{"num_hidden_layers": 13, "hidden_size": 96, "num_attention_heads": 3, "num_key_value_heads": 1, "head_dim": 32, "intermediate_size": 576, "vocab_size": 2048, "hidden_act": "gelu", "norm": "layernorm", "norm_place": "pre", "norm_eps": 1e-06, "positions": "rope", "rope_theta": 10000.0, "rope_fraction": 1.0, "qk_norm": false, "attn_scale": 0.177, "bias": "none", "tie_word_embeddings": true, "parallel_block": false, "init": "uniform", "init_std_qkv": 0.0586, "init_std_o": 0.0, "init_std_up": 0.0586, "init_std_down": 0.0, "optimizer": "muon_variant", "learning_rate": 0.00577, "beta1": 0.95, "weight_decay": 0.045, "lr_head": 0.0085, "max_grad_norm": 1.0, "warmup_steps": 200, "schedule": "wsd", "decay_fraction": 0.619, "decay_shape": "linear", "final_lr_fraction": 0.05, "batch_tokens": 16384, "max_seq_len": 256, "doc_mask": false, "train_tokens": 94190000, "max_steps": 5749, "dataset": "wikipedia_en"}
Each number is 50 + 12 x the weight over its row's rms, rounded and kept within 0 to 99. Layers, rows and columns count from 0. The size before them is the row's rms in percent of the matrix's.

# up: layer 9 MLP up, 576x96, rms 0.2, rows 294-329, columns 0-95
# down: layer 9 MLP down (transposed), 576x96, rms 0.0831, rows 294-329, columns 0-95
up294 105:42 41 66 69 51 36 46 38 67 73 46 38 45 52 60 52 60 30 34 37 41 42 55 39 47 39 55 45 77 54 73 51 65 46 51 12 54 43 50 43 34 47 54 44 49 44 43 72 48 71 45 48 42 44 55 45 58 47 76 59 36 38 63 50 74 65 58 59 69 54 28 59 60 52 54 53 40 45 50 34 59 37 31 39 65 48 36 39 57 47 66 59 46 39 46 43
down294 104:61 58 39 57 46 37 48 43 55 57 52 62 40 59 40 69 42 34 54 57 61 45 51 56 38 53 39 27 40 41 64 56 47 63 54 53 59 56 57 29 70 42 34 39 59 65 59 33 39 61 52 50 18 50 53 07 50 50 39 40 56 61 42 39 65 44 44 54 53 54 77 78 45 47 30 52 46 46 51 51 69 37 55 48 59 46 33 48 60 62 77 60 43 49 59 50
up295 104:56 57 63 34 18 34 50 42 50 51 48 53 46 37 58 28 58 63 57 59 52 50 31 52 37 27 48 59 74 54 74 65 54 52 58 49 44 56 66 34 29 55 57 35 76 43 44 57 70 63 43 45 33 49 31 30 36 57 35 46 52 48 56 49 43 60 62 55 66 47 48 23 57 49 37 63 46 41 54 71 57 71 42 61 54 69 44 55 40 43 43 60 46 54 39 61
down295 097:66 49 67 60 35 56 55 54 34 30 72 47 61 80 42 30 19 59 55 46 37 72 36 54 58 59 53 60 50 52 46 20 73 36 60 43 54 41 35 64 61 54 43 67 40 50 59 52 66 37 57 36 44 54 28 44 55 53 25 53 51 63 58 47 50 38 39 53 62 55 42 64 32 41 61 41 50 52 52 44 55 46 72 54 45 64 41 38 50 40 68 45 50 46 55 40
up296 104:78 57 56 42 46 50 64 46 52 43 35 57 47 56 44 42 41 39 54 62 39 53 54 58 38 64 37 62 63 37 55 51 21 45 46 36 67 55 53 73 63 39 49 58 60 71 40 76 60 64 43 64 52 44 44 46 41 36 36 65 59 42 40 59 52 27 40 38 63 43 49 39 70 21 45 35 46 47 39 51 47 60 24 55 46 51 66 48 56 72 56 65 22 52 48 51
down296 104:50 39 57 45 59 40 51 46 59 46 52 49 57 44 46 50 59 56 54 50 43 46 39 64 66 46 31 40 19 66 47 54 66 57 58 80 36 64 53 61 27 62 39 51 41 45 53 41 52 46 69 39 44 64 40 51 45 54 63 37 52 44 67 36 56 56 62 54 36 55 48 50 47 78 89 50 55 49 44 21 43 40 64 64 62 44 53 36 42 45 65 20 64 48 52 34
up297 105:55 53 62 53 58 56 59 60 55 42 44 44 41 60 51 78 56 51 50 29 56 60 47 68 47 17 44 68 53 54 52 49 54 64 33 41 62 47 47 39 66 45 48 38 50 50 61 58 32 49 62 45 35 32 51 38 45 50 65 59 27 41 62 30 42 48 54 59 41 25 41 19 41 41 54 65 45 78 66 59 38 49 64 64 84 50 51 54 65 44 50 47 40 60 55 41
down297 111:43 44 24 59 44 74 68 79 54 51 34 58 66 50 46 42 38 37 41 47 30 41 32 50 59 71 63 60 53 49 50 72 44 44 53 32 37 49 49 41 43 58 66 29 58 40 49 49 56 50 36 66 66 78 41 53 40 57 39 41 64 71 44 60 37 57 63 30 59 49 67 64 76 63 54 55 47 45 49 56 46 44 40 48 44 51 51 36 30 59 41 58 48 33 51 43
up298 100:45 44 40 54 40 48 52 53 45 55 43 49 60 33 49 38 36 57 60 30 32 37 55 41 27 55 84 57 53 40 64 48 37 54 55 64 41 43 32 50 39 29 66 75 36 45 46 67 43 56 49 71 45 71 41 65 53 55 60 65 32 51 43 54 65 33 43 30 65 60 46 32 53 53 58 75 55 51 71 48 73 54 50 43 55 34 39 60 45 43 58 51 44 64 47 32
down298 101:57 74 71 63 62 51 75 41 52 38 55 44 48 55 46 24 49 52 33 43 45 49 56 36 30 64 49 63 39 37 54 51 56 65 61 64 51 34 77 41 38 45 41 40 57 60 44 60 57 41 26 42 61 35 58 53 48 54 62 54 34 51 52 75 48 64 45 52 32 67 53 43 30 47 78 61 40 45 44 56 48 49 60 35 56 38 66 38 37 61 52 52 52 34 27 37
up299 107:51 60 40 55 42 20 50 59 54 50 45 52 57 41 39 42 62 47 75 45 59 65 31 37 37 58 50 58 62 41 52 41 34 45 58 40 48 30 60 30 57 68 49 50 54 55 59 56 45 59 31 53 48 58 61 68 28 68 52 39 48 46 69 31 61 86 43 46 49 59 33 71 73 29 39 55 72 55 63 49 49 51 48 47 59 50 54 51 27 55 40 31 51 47 60 44
down299 102:49 56 68 40 33 55 62 43 65 47 52 64 54 20 68 34 52 56 84 60 61 53 47 37 39 65 32 52 55 45 38 50 53 51 47 32 50 41 74 43 55 39 61 50 39 56 63 60 42 53 54 42 57 77 49 52 42 27 49 70 31 45 52 35 48 44 75 56 42 72 44 41 43 37 68 59 40 47 66 35 62 50 72 23 41 49 59 55 49 51 48 49 45 55 46 41
up300 102:45 27 53 63 77 64 41 32 55 75 50 53 53 59 66 56 37 47 38 59 45 37 53 59 31 45 56 35 68 53 61 55 55 49 39 50 72 58 52 46 66 44 50 46 53 44 71 30 34 48 51 48 75 20 57 42 27 45 64 29 24 54 40 49 57 48 47 80 51 42 60 53 50 59 57 56 66 39 46 48 50 39 59 58 47 51 41 35 30 50 60 60 39 41 45 50
down300 103:29 51 66 49 51 37 67 47 32 65 35 49 52 59 42 48 47 70 69 52 45 50 68 49 58 25 65 42 60 37 42 43 63 60 37 47 59 33 59 62 37 50 62 60 62 60 48 60 39 43 46 38 40 33 61 50 53 40 58 48 35 58 39 72 76 50 32 48 33 68 33 40 23 59 46 56 63 63 35 31 48 60 67 58 35 52 55 55 63 31 41 37 48 57 59 53
up301 109:66 43 57 62 59 48 48 79 54 56 52 37 60 41 42 38 47 46 50 34 46 40 63 39 47 36 59 40 63 47 36 58 37 64 47 54 49 33 52 69 44 64 63 48 66 55 09 63 38 47 66 58 26 42 51 50 43 53 74 59 47 45 43 48 48 37 72 27 66 53 66 38 48 60 35 41 56 57 67 36 43 56 63 24 46 61 47 49 55 51 39 72 46 44 49 67
down301 110:74 42 47 68 21 58 33 39 57 66 45 27 40 53 44 68 59 60 43 37 47 66 37 59 59 31 41 59 73 49 57 66 37 66 52 47 43 54 52 32 71 29 52 28 71 39 57 35 57 34 55 52 65 51 49 60 56 37 54 55 37 56 46 53 51 46 28 48 42 61 59 35 76 39 52 57 45 41 54 53 57 58 60 47 48 57 53 27 49 36 70 51 50 65 46 47
up302 094:62 54 46 43 58 70 59 64 48 59 53 58 57 40 35 39 34 58 47 71 58 59 43 64 37 73 64 62 62 73 35 48 52 27 68 51 32 42 47 33 53 35 35 49 16 50 49 53 53 36 38 46 43 42 44 48 33 53 50 35 49 41 36 61 51 44 47 53 60 54 71 54 48 57 49 62 19 58 58 57 45 59 36 78 49 54 31 60 57 69 39 67 44 49 41 58
down302 097:48 51 42 74 47 50 66 38 45 35 38 63 52 33 59 41 64 63 50 43 41 34 31 37 58 37 40 29 55 34 71 47 53 41 59 52 37 64 62 55 53 48 60 53 60 39 54 53 25 39 49 76 68 41 58 49 63 49 40 54 53 36 49 36 61 67 41 49 53 53 44 51 46 21 40 36 64 59 70 35 47 55 59 48 50 38 49 33 73 45 48 53 60 59 88 45
up303 102:39 38 45 49 42 75 42 38 43 38 32 02 70 46 55 47 48 64 41 50 59 65 50 41 36 50 41 54 37 43 38 61 54 48 54 44 36 27 68 49 57 48 30 42 49 64 36 46 57 66 61 72 44 70 45 69 54 51 58 53 40 66 59 33 49 54 58 37 50 60 43 67 48 47 61 61 57 47 43 65 47 50 25 57 39 47 68 56 62 42 44 67 51 41 59 64
down303 096:75 51 31 53 18 42 53 50 70 41 52 61 45 43 46 39 47 74 47 50 48 51 47 66 72 41 45 57 71 52 64 54 55 49 56 45 64 65 54 53 41 33 66 62 54 39 42 34 45 27 27 51 52 44 68 27 39 53 54 44 54 59 44 71 54 47 74 51 52 35 64 43 74 52 45 37 38 45 45 40 49 33 55 37 41 57 40 37 49 65 47 35 37 70 64 52
up304 102:25 53 20 35 59 50 50 57 42 47 40 54 41 76 42 65 36 56 56 51 61 65 60 42 46 38 78 64 38 64 38 60 55 55 51 31 43 41 40 42 50 43 51 69 21 46 53 66 61 46 39 62 50 39 34 54 31 61 44 57 53 77 57 81 60 56 55 45 57 61 44 38 43 60 48 40 38 44 40 65 45 50 54 51 36 58 64 42 42 37 50 67 70 58 45 47
down304 095:48 55 70 49 53 67 38 49 41 28 59 35 60 66 41 40 61 54 51 51 31 30 39 15 46 54 37 68 68 46 39 51 84 42 63 63 50 63 67 58 41 51 53 32 36 43 34 39 59 61 52 56 42 58 63 58 50 40 58 56 30 58 43 62 50 48 51 47 51 54 44 54 40 49 36 62 62 41 48 41 55 35 48 48 84 52 25 39 58 56 37 52 55 60 66 59
up305 103:60 34 70 42 60 72 51 50 51 59 38 60 52 45 46 46 64 52 60 57 56 50 30 59 37 37 57 46 53 39 36 66 76 45 50 51 62 42 48 41 38 31 43 61 47 56 50 36 49 54 24 67 43 48 27 60 60 53 53 49 52 41 62 60 29 38 36 55 52 37 42 43 71 44 55 57 75 44 50 45 28 43 62 27 41 22 56 76 40 63 61 67 51 61 69 49
down305 098:58 26 49 71 32 52 42 39 55 74 49 32 48 64 43 58 33 59 57 57 43 44 46 42 43 41 33 46 43 43 60 53 48 49 41 45 52 48 20 65 62 65 78 39 24 59 45 48 41 74 51 53 37 47 29 54 40 47 29 55 83 57 37 42 57 56 47 49 45 55 43 52 45 70 55 37 39 70 59 45 61 56 44 53 40 62 71 63 61 35 38 50 57 57 57 54
up306 091:51 34 45 43 49 49 32 56 47 50 58 16 42 52 62 57 23 66 74 58 40 32 40 50 53 40 44 47 62 52 61 46 61 56 54 53 63 53 56 68 46 59 33 38 49 76 43 42 76 43 52 49 56 42 31 50 56 51 38 37 41 30 54 44 54 60 71 41 62 67 60 52 57 48 35 36 36 48 72 65 32 44 54 36 55 73 36 55 56 41 41 50 71 66 53 62
down306 092:56 44 47 60 62 41 64 49 51 34 43 50 59 58 52 53 43 51 39 62 42 55 70 63 63 64 60 78 52 70 43 70 59 42 51 36 57 31 57 38 37 50 53 46 44 30 80 50 39 36 52 53 46 35 38 55 61 49 68 66 65 33 55 23 39 57 64 41 57 40 35 43 35 44 48 38 35 66 44 46 53 49 58 65 48 39 47 40 25 58 49 68 45 57 18 59
up307 101:49 67 49 38 51 41 44 60 41 39 54 68 72 33 42 44 54 62 47 32 36 26 70 53 51 48 40 60 81 49 45 54 59 57 71 53 62 62 43 57 42 77 48 48 63 47 43 42 37 74 35 53 44 48 62 61 52 48 42 52 28 36 42 55 72 33 54 55 65 25 55 64 59 56 25 51 55 42 55 48 39 55 63 61 36 42 40 55 34 50 52 56 51 34 39 30
down307 099:61 42 30 63 61 55 49 48 85 53 57 24 47 33 43 56 54 64 63 45 36 37 45 52 54 74 52 49 45 48 44 30 53 54 45 64 48 69 36 41 41 51 63 38 60 30 57 50 58 55 55 62 38 52 53 59 52 55 20 50 62 43 53 85 51 51 47 52 61 73 50 47 50 41 39 39 57 53 33 32 28 56 44 32 66 40 32 48 76 50 50 59 54 47 50 38
up308 100:56 39 36 43 27 36 56 37 82 48 64 46 48 56 56 72 49 57 45 58 45 54 39 21 52 40 53 42 51 49 42 36 69 54 80 41 58 44 31 52 59 56 52 54 48 60 50 53 67 55 57 59 33 40 44 59 44 52 64 43 42 56 57 32 23 76 51 61 59 52 34 51 46 50 36 69 48 56 44 37 44 44 49 48 44 80 43 75 56 66 39 62 39 56 36 42
down308 103:61 55 46 61 35 45 51 45 18 40 63 46 45 50 35 43 28 40 57 50 56 53 65 60 44 43 42 61 60 61 51 60 33 63 40 59 51 55 62 35 46 46 45 42 52 35 49 28 26 76 73 61 33 58 52 47 62 48 56 54 55 62 26 45 67 39 46 42 58 43 46 58 56 51 45 28 43 60 64 35 66 64 69 53 55 36 43 59 55 80 60 35 65 55 28 43
up309 105:56 53 62 72 77 36 61 86 29 38 55 38 50 54 40 67 37 56 50 74 34 40 38 30 46 41 47 51 71 30 49 58 62 48 55 42 44 46 52 59 46 57 68 60 34 50 60 59 64 44 51 52 58 42 66 37 39 41 57 51 44 50 39 49 49 62 60 41 41 47 35 48 56 28 61 56 55 35 55 47 30 60 48 40 41 64 71 35 54 47 50 51 18 56 64 61
down309 116:34 29 47 54 43 61 65 49 65 45 73 59 33 65 59 44 49 62 42 45 22 49 48 55 55 44 44 55 30 62 44 48 67 53 65 42 47 54 36 65 41 44 49 60 62 43 31 58 50 52 62 44 55 53 54 39 31 33 23 45 50 21 41 47 48 55 48 39 52 60 54 43 59 42 57 53 81 45 44 58 79 43 68 55 48 50 48 56 72 60 32 39 46 38 48 80
up310 097:36 50 58 44 55 68 37 58 56 58 57 42 35 43 49 52 70 69 46 56 61 47 49 34 41 26 72 48 53 13 53 23 51 60 50 47 66 58 63 42 43 53 42 60 25 69 36 44 46 70 37 44 64 66 53 66 45 38 45 43 44 57 45 59 63 49 61 55 09 60 53 37 51 56 38 45 70 46 36 54 59 50 41 45 45 49 66 50 56 41 47 67 53 39 56 51
down310 091:56 31 54 55 43 40 48 29 65 43 52 52 54 63 46 70 45 19 45 47 21 70 51 48 59 66 66 45 48 55 40 51 15 42 57 62 37 40 47 54 58 40 53 54 69 43 62 41 65 69 54 58 40 47 37 69 56 74 33 62 58 50 58 40 32 38 47 62 69 48 34 75 44 41 42 45 56 54 67 45 44 36 40 62 63 59 38 45 45 45 57 62 44 61 40 55
up311 088:31 45 33 45 68 62 47 49 43 39 50 61 50 50 51 72 38 70 55 54 55 41 62 43 49 44 32 68 57 53 50 41 52 49 67 49 68 49 29 67 43 53 46 48 40 43 51 72 60 60 42 39 68 25 54 28 71 46 56 61 37 42 41 28 63 63 58 35 54 37 70 48 42 34 48 64 43 47 47 70 42 47 33 38 46 31 41 62 68 38 51 45 75 44 38 63
down311 088:55 62 30 53 56 57 69 33 88 64 39 64 53 30 42 65 76 56 37 42 61 46 47 58 56 37 38 46 73 38 45 59 54 64 54 46 34 60 43 27 51 55 52 41 49 44 50 25 49 52 39 55 30 36 40 49 48 48 74 45 37 46 51 48 61 36 45 66 43 67 31 36 40 45 47 51 59 57 58 44 36 49 65 65 59 71 61 49 56 63 36 56 35 67 45 51
up312 099:57 45 58 69 50 53 58 39 46 46 41 83 49 47 45 52 47 57 52 54 52 65 52 54 30 46 46 35 55 59 69 47 45 54 68 55 40 55 58 37 45 47 63 55 72 30 48 67 55 47 21 52 80 50 52 63 62 43 59 50 64 61 70 63 29 46 39 59 66 56 47 48 42 48 29 40 57 48 52 52 46 47 28 68 46 35 40 50 60 47 48 45 18 33 48 21
down312 096:46 72 45 38 47 62 67 54 52 62 63 21 64 44 57 73 78 58 39 52 44 60 52 48 69 44 47 31 52 30 51 38 48 51 58 59 65 21 45 49 43 46 28 44 49 45 24 59 47 43 46 45 48 51 54 47 51 67 45 42 31 55 32 36 65 56 65 46 39 47 56 46 57 43 63 66 67 51 38 53 48 45 66 46 43 55 30 39 31 62 47 60 61 44 50 83
up313 083:40 48 61 43 25 38 65 58 52 53 44 83 50 55 45 33 57 53 64 42 76 53 63 51 71 33 55 40 35 68 53 53 58 53 55 52 64 42 69 75 58 37 51 48 45 42 40 59 54 49 53 45 47 70 56 37 58 39 45 50 32 58 26 56 73 52 40 60 49 55 37 57 21 45 43 42 58 36 49 58 50 36 56 55 73 58 46 77 38 52 44 40 44 33 43 39
down313 081:59 52 30 53 78 41 37 27 62 33 48 36 43 66 50 56 35 42 26 39 19 51 49 69 43 63 71 54 61 55 56 47 40 46 48 59 43 49 38 32 56 34 43 51 55 30 48 51 42 51 44 50 54 71 50 67 57 83 55 30 44 56 61 31 49 33 43 51 52 48 65 38 68 67 53 59 48 53 61 54 64 60 32 56 51 56 70 38 63 41 41 55 48 56 51 44
up314 088:74 37 69 38 50 65 72 46 33 40 56 42 57 38 56 58 54 59 37 61 68 33 63 45 27 56 51 71 57 45 36 59 40 68 34 65 23 35 60 59 56 66 46 39 64 44 58 54 31 36 45 67 42 30 61 58 47 34 58 40 39 35 43 65 34 59 52 47 60 35 47 49 53 52 54 32 56 38 62 65 34 60 59 47 49 44 59 54 59 57 28 53 56 46 37 60
down314 091:43 42 36 51 42 69 51 49 44 44 67 66 47 25 43 56 51 62 33 44 33 69 48 70 48 40 68 58 62 43 18 50 42 37 70 56 36 54 59 57 38 50 46 42 42 40 28 58 63 40 55 43 57 57 58 29 50 33 49 60 52 43 72 58 44 70 55 39 48 35 40 52 63 57 42 49 39 35 33 61 55 32 63 50 70 60 46 34 45 52 54 70 36 61 64 68
up315 098:40 46 58 64 32 37 66 41 64 48 45 69 49 45 45 54 71 43 48 60 41 39 65 87 52 46 67 49 59 59 67 42 55 35 59 75 33 42 47 63 51 72 47 54 35 50 54 40 62 42 27 49 48 42 25 69 64 40 43 47 39 54 57 29 69 32 71 64 56 50 46 33 50 43 38 42 44 36 61 53 70 60 40 44 41 37 43 61 55 45 41 54 59 53 51 49
down315 095:65 56 22 39 58 44 34 54 55 25 43 41 58 39 33 36 45 47 50 35 57 73 32 45 62 43 47 43 38 20 54 55 70 47 38 57 52 64 58 68 40 32 44 58 57 37 59 64 30 45 73 57 45 51 46 39 45 68 66 52 54 53 40 74 44 51 65 48 55 45 41 58 60 40 51 62 64 52 70 52 38 52 35 53 56 62 25 60 67 63 64 47 43 40 57 54
up316 095:46 56 59 64 35 48 42 54 49 35 41 44 46 45 48 68 58 52 56 40 61 67 48 60 63 22 46 50 33 52 70 64 35 50 64 65 48 65 47 66 62 56 40 41 23 60 51 73 55 29 54 38 38 38 30 65 53 23 61 68 69 47 38 44 48 60 55 56 55 47 55 62 61 22 55 44 51 55 40 54 60 41 43 46 41 60 28 40 59 54 62 52 50 26 42 69
down316 099:24 52 38 67 33 58 54 74 29 65 46 38 52 43 34 37 72 74 42 56 59 68 59 57 72 50 32 48 56 54 59 54 66 39 44 63 83 58 59 49 41 48 44 29 42 50 36 58 45 65 46 38 39 52 52 32 57 53 63 50 73 41 38 39 50 44 51 56 36 64 50 54 29 43 44 58 51 58 39 54 47 49 40 31 39 38 62 57 59 40 57 35 41 44 64 66
up317 098:49 56 49 14 47 53 56 51 49 62 44 76 47 64 40 54 49 49 45 65 51 34 54 50 29 68 51 71 47 68 74 61 51 50 49 52 56 31 72 66 52 43 31 68 48 46 37 53 42 53 32 43 84 55 44 45 57 46 49 71 56 59 30 36 35 53 49 22 53 55 52 26 59 43 53 69 37 63 43 34 37 58 45 48 52 55 44 47 44 42 43 55 58 42 42 62
down317 094:48 43 32 45 32 50 73 40 70 48 55 43 57 39 51 67 58 50 52 49 44 57 38 44 71 50 38 60 64 59 56 26 30 57 37 40 36 47 65 33 44 52 83 57 42 53 61 50 62 38 42 45 53 41 56 42 38 37 25 31 42 65 67 53 65 65 53 50 45 63 59 43 38 55 41 45 62 57 79 62 58 64 63 50 43 50 51 43 47 27 42 65 36 45 65 32
up318 097:38 67 43 66 48 35 49 63 40 55 36 60 43 46 48 37 53 27 43 51 54 37 48 42 49 28 65 51 45 30 78 50 57 62 29 51 49 75 54 43 45 32 62 60 64 48 45 58 56 49 40 55 63 35 61 47 31 52 57 60 44 43 35 46 27 38 45 65 53 45 44 54 75 68 52 60 47 59 32 51 50 60 69 52 55 59 34 66 47 37 65 20 54 69 57 65
down318 105:62 52 69 38 44 44 63 52 61 60 33 32 53 41 45 43 61 52 40 63 51 52 39 51 60 38 39 57 47 48 53 38 60 45 40 69 57 41 53 53 43 74 59 46 14 52 30 40 37 47 44 40 66 32 47 59 42 43 43 45 53 45 35 46 61 43 45 53 50 66 65 30 59 50 67 60 69 34 65 84 68 54 41 58 51 37 72 38 38 31 55 49 61 71 38 53
up319 107:63 58 58 42 60 45 66 74 53 50 42 22 65 35 42 45 59 37 68 69 57 66 50 23 55 44 61 48 58 67 40 46 48 42 50 53 42 70 67 42 54 60 29 56 54 62 65 41 31 47 56 73 56 68 33 38 30 32 62 35 47 50 67 43 25 52 51 39 48 50 44 49 68 45 61 48 65 30 46 63 42 55 48 29 49 47 45 53 50 58 59 34 47 48 56 64
down319 106:43 43 54 35 27 39 55 48 48 60 27 47 45 62 61 41 43 61 57 47 46 45 52 60 73 52 61 38 66 67 56 58 29 33 23 62 44 50 41 62 53 36 59 37 58 63 55 63 39 54 32 39 52 56 67 61 58 24 50 68 51 36 49 61 48 52 40 41 39 46 56 20 43 49 49 62 44 57 48 35 65 42 48 76 55 44 35 79 55 45 70 42 56 64 61 55
up320 111:70 44 62 80 54 50 39 58 32 56 46 46 55 42 41 51 50 62 44 54 50 48 28 34 49 29 53 47 67 59 64 42 52 40 52 61 40 41 47 72 64 48 73 42 33 58 49 70 44 53 43 55 73 66 51 38 33 50 44 55 62 49 53 53 61 35 42 44 55 48 44 53 51 13 38 54 52 53 41 71 39 56 34 32 48 43 34 39 38 45 77 72 53 55 63 34
down320 110:42 65 53 33 52 65 57 53 50 52 32 58 39 43 38 64 62 56 64 41 51 57 47 53 38 57 49 33 58 43 40 38 54 70 52 43 27 71 58 40 56 68 44 57 57 40 46 42 47 23 57 53 38 46 45 30 43 62 52 50 49 53 35 54 44 79 85 69 64 39 82 37 54 54 72 55 45 52 55 46 32 40 38 58 55 37 45 56 45 54 27 44 41 66 45 58
up321 103:43 36 53 45 32 27 52 54 61 47 40 68 52 49 27 67 46 62 57 71 51 31 48 62 52 48 57 55 38 27 61 48 68 52 48 45 49 42 55 56 45 25 53 52 55 53 44 62 47 77 54 71 42 60 54 61 49 27 33 63 43 43 52 42 33 64 29 59 51 36 53 50 65 63 47 48 51 49 84 40 48 62 50 51 32 59 46 44 37 82 38 45 54 56 49 69
down321 100:58 70 56 57 43 41 55 36 39 68 44 68 62 59 41 58 36 59 46 62 44 63 38 59 43 60 40 41 38 34 39 35 26 59 50 44 40 46 55 40 36 35 40 48 57 51 62 51 43 48 30 83 59 39 59 82 51 42 31 42 66 57 66 62 55 46 42 60 58 72 67 52 30 46 63 32 35 53 61 72 47 51 64 56 37 63 42 53 58 32 42 42 48 46 47 42
up322 098:64 58 41 59 49 67 52 62 58 40 61 43 45 70 43 72 35 47 54 59 56 51 26 49 69 40 38 56 31 37 56 65 59 50 63 38 48 43 30 81 49 62 53 57 58 49 49 41 72 40 41 53 64 30 58 56 46 55 51 40 32 55 43 55 32 72 61 45 44 36 52 37 59 34 50 42 36 32 59 82 41 66 37 56 43 40 50 44 66 35 56 59 61 61 57 41
down322 103:52 66 52 53 57 38 62 62 58 45 60 64 45 26 66 51 37 61 40 41 24 56 42 47 39 29 42 79 24 55 49 31 51 55 51 30 54 41 54 21 72 48 51 43 56 44 57 55 38 44 62 42 40 66 53 39 60 67 45 51 50 53 58 62 60 43 54 74 54 59 65 57 20 54 45 54 34 61 53 71 42 33 61 57 39 41 61 55 44 41 46 50 35 55 67 39
up323 095:66 31 49 59 50 54 49 48 36 66 68 51 43 54 54 51 48 55 34 58 62 38 30 48 50 35 44 46 65 36 59 40 46 52 52 54 34 43 72 42 55 49 39 65 58 70 30 69 42 56 23 35 54 41 33 55 57 58 44 48 28 57 48 62 60 44 32 49 46 66 49 48 59 59 23 36 45 55 43 38 56 54 66 56 64 59 42 44 62 65 43 47 41 96 58 44
down323 096:44 37 37 62 53 28 60 37 34 72 45 44 50 52 28 67 42 36 50 57 41 41 42 49 46 58 56 65 72 59 46 31 40 59 41 57 45 72 44 44 59 55 30 53 47 56 44 51 26 39 36 34 50 61 43 58 57 67 60 60 72 64 35 66 54 44 40 30 43 56 54 56 55 57 49 65 36 58 60 45 61 38 63 77 73 29 33 43 60 41 48 42 45 63 63 38
up324 091:67 57 48 36 56 06 60 60 45 35 42 43 50 58 68 47 49 53 49 44 50 38 58 37 53 39 53 64 54 60 50 51 63 70 48 42 73 70 65 29 51 74 33 46 46 69 45 34 57 28 48 60 48 35 58 32 35 31 48 44 39 44 40 39 29 76 51 43 59 56 49 60 65 48 61 54 46 38 42 43 44 38 47 66 57 48 52 44 44 44 71 45 46 62 52 40
down324 094:38 50 55 46 49 99 35 33 24 57 68 57 49 49 34 24 50 43 58 50 52 45 52 45 39 63 46 53 19 45 50 56 39 43 40 49 37 42 48 67 42 42 70 49 65 41 45 76 43 44 69 44 55 48 50 57 70 43 58 49 39 53 51 46 64 37 43 39 51 45 41 44 44 49 54 42 58 49 60 60 71 55 47 38 46 40 42 50 77 58 57 69 56 56 39 61
up325 101:71 43 44 29 31 44 40 65 66 65 41 37 75 60 49 52 54 42 70 60 48 54 40 48 55 64 53 49 53 48 59 44 55 41 52 62 48 61 48 69 31 36 56 40 69 34 21 59 73 54 58 41 43 46 54 60 75 38 53 52 58 61 66 55 26 46 57 63 51 43 32 56 64 68 33 61 34 56 69 49 55 36 31 41 42 48 50 33 42 41 37 52 47 51 30 46
down325 098:40 19 61 66 66 42 29 62 39 49 80 31 41 52 38 45 26 60 67 53 42 46 53 30 56 23 44 56 67 47 66 49 58 65 44 48 50 45 57 44 65 29 66 58 50 57 58 61 46 56 65 44 39 48 40 59 41 83 42 49 53 47 42 56 31 66 37 62 51 63 51 52 53 53 48 50 52 58 41 43 26 39 41 30 61 53 46 58 52 55 65 50 64 45 44 41
up326 099:48 36 54 53 65 60 51 45 85 34 62 52 79 54 48 39 31 46 43 45 50 49 58 39 55 44 57 62 56 48 35 56 63 41 39 44 46 65 53 44 51 55 38 44 53 32 38 60 67 59 60 32 35 49 53 59 57 36 59 46 33 40 44 64 47 77 31 77 39 52 65 70 34 53 36 52 54 46 60 64 52 51 24 35 50 59 35 66 48 35 51 50 27 58 61 37
down326 114:32 58 47 42 48 52 73 48 35 59 53 42 28 62 53 63 50 45 57 45 71 72 30 50 39 73 45 31 50 55 53 43 53 62 55 45 39 28 67 49 59 37 43 52 42 59 64 58 50 63 28 76 58 56 63 47 39 55 36 62 59 74 61 39 51 23 61 36 61 55 37 33 66 46 47 61 32 59 33 38 55 37 65 47 58 40 44 44 47 59 41 39 48 39 32 59
up327 097:76 59 49 54 30 82 34 32 57 32 34 58 49 53 54 46 40 28 53 54 43 52 33 68 60 39 79 42 66 41 62 50 30 49 36 53 70 38 51 58 68 58 55 56 56 44 43 68 53 59 37 65 52 41 57 63 52 65 61 57 39 46 51 47 45 50 53 54 56 63 46 13 55 42 33 48 30 44 50 62 56 53 54 50 46 49 68 45 57 49 53 35 41 41 28 55
down327 105:71 38 41 22 75 76 67 46 42 45 56 33 59 52 34 66 86 37 57 37 58 53 70 50 49 78 45 49 57 41 50 40 52 52 56 59 18 49 57 43 51 50 44 43 61 49 55 34 55 63 42 51 27 63 47 46 50 62 56 46 49 50 53 66 56 64 39 43 29 43 43 44 59 67 56 56 52 41 59 47 53 74 53 58 53 51 50 45 35 41 34 27 43 47 43 48
up328 084:57 43 50 56 75 62 39 30 36 36 64 34 38 48 55 39 35 38 45 53 59 46 35 38 26 59 53 52 54 57 61 58 44 55 51 38 65 43 53 60 40 57 45 51 61 51 55 61 60 67 42 65 40 46 46 51 23 54 48 52 32 33 64 61 52 51 31 56 39 28 41 37 42 69 49 58 60 32 65 53 40 34 43 46 74 62 47 41 46 71 32 48 69 61 76 70
down328 077:40 35 60 72 56 40 50 68 28 28 45 47 56 47 38 53 47 51 58 55 57 85 65 46 51 37 42 45 71 77 50 27 32 56 67 69 29 54 47 56 61 55 40 52 43 41 48 48 35 53 58 44 58 50 46 65 49 62 61 36 59 27 51 50 59 57 50 39 54 62 65 54 44 33 21 28 33 46 57 47 55 42 59 58 49 40 40 47 54 51 37 76 59 53 52 50
up329 092:62 49 50 62 51 31 61 50 63 50 41 39 49 39 61 60 46 48 68 42 50 63 64 70 24 47 56 59 57 45 40 64 61 66 13 45 44 55 44 48 61 42 63 52 53 39 64 61 72 36 70 68 58 31 39 43 57 39 34 35 62 63 39 39 45 42 57 45 37 44 49 74 38 38 60 24 40 52 50 55 55 66 51 53 57 49 49 33 61 49 73 49 34 66 39 42
down329 085:53 44 60 47 42 61 39 53 41 20 60 71 51 69 49 45 56 43 34 49 50 46 54 44 45 58 51 41 71 52 45 59 35 35 67 44 54 61 65 63 35 52 40 63 78 45 33 29 22 59 44 50 46 56 42 69 48 53 48 52 36 39 67 59 60 38 39 63 52 36 65 41 43 55 78 77 58 35 43 51 33 43 49 41 30 50 44 73 44 47 49 65 63 44 50 54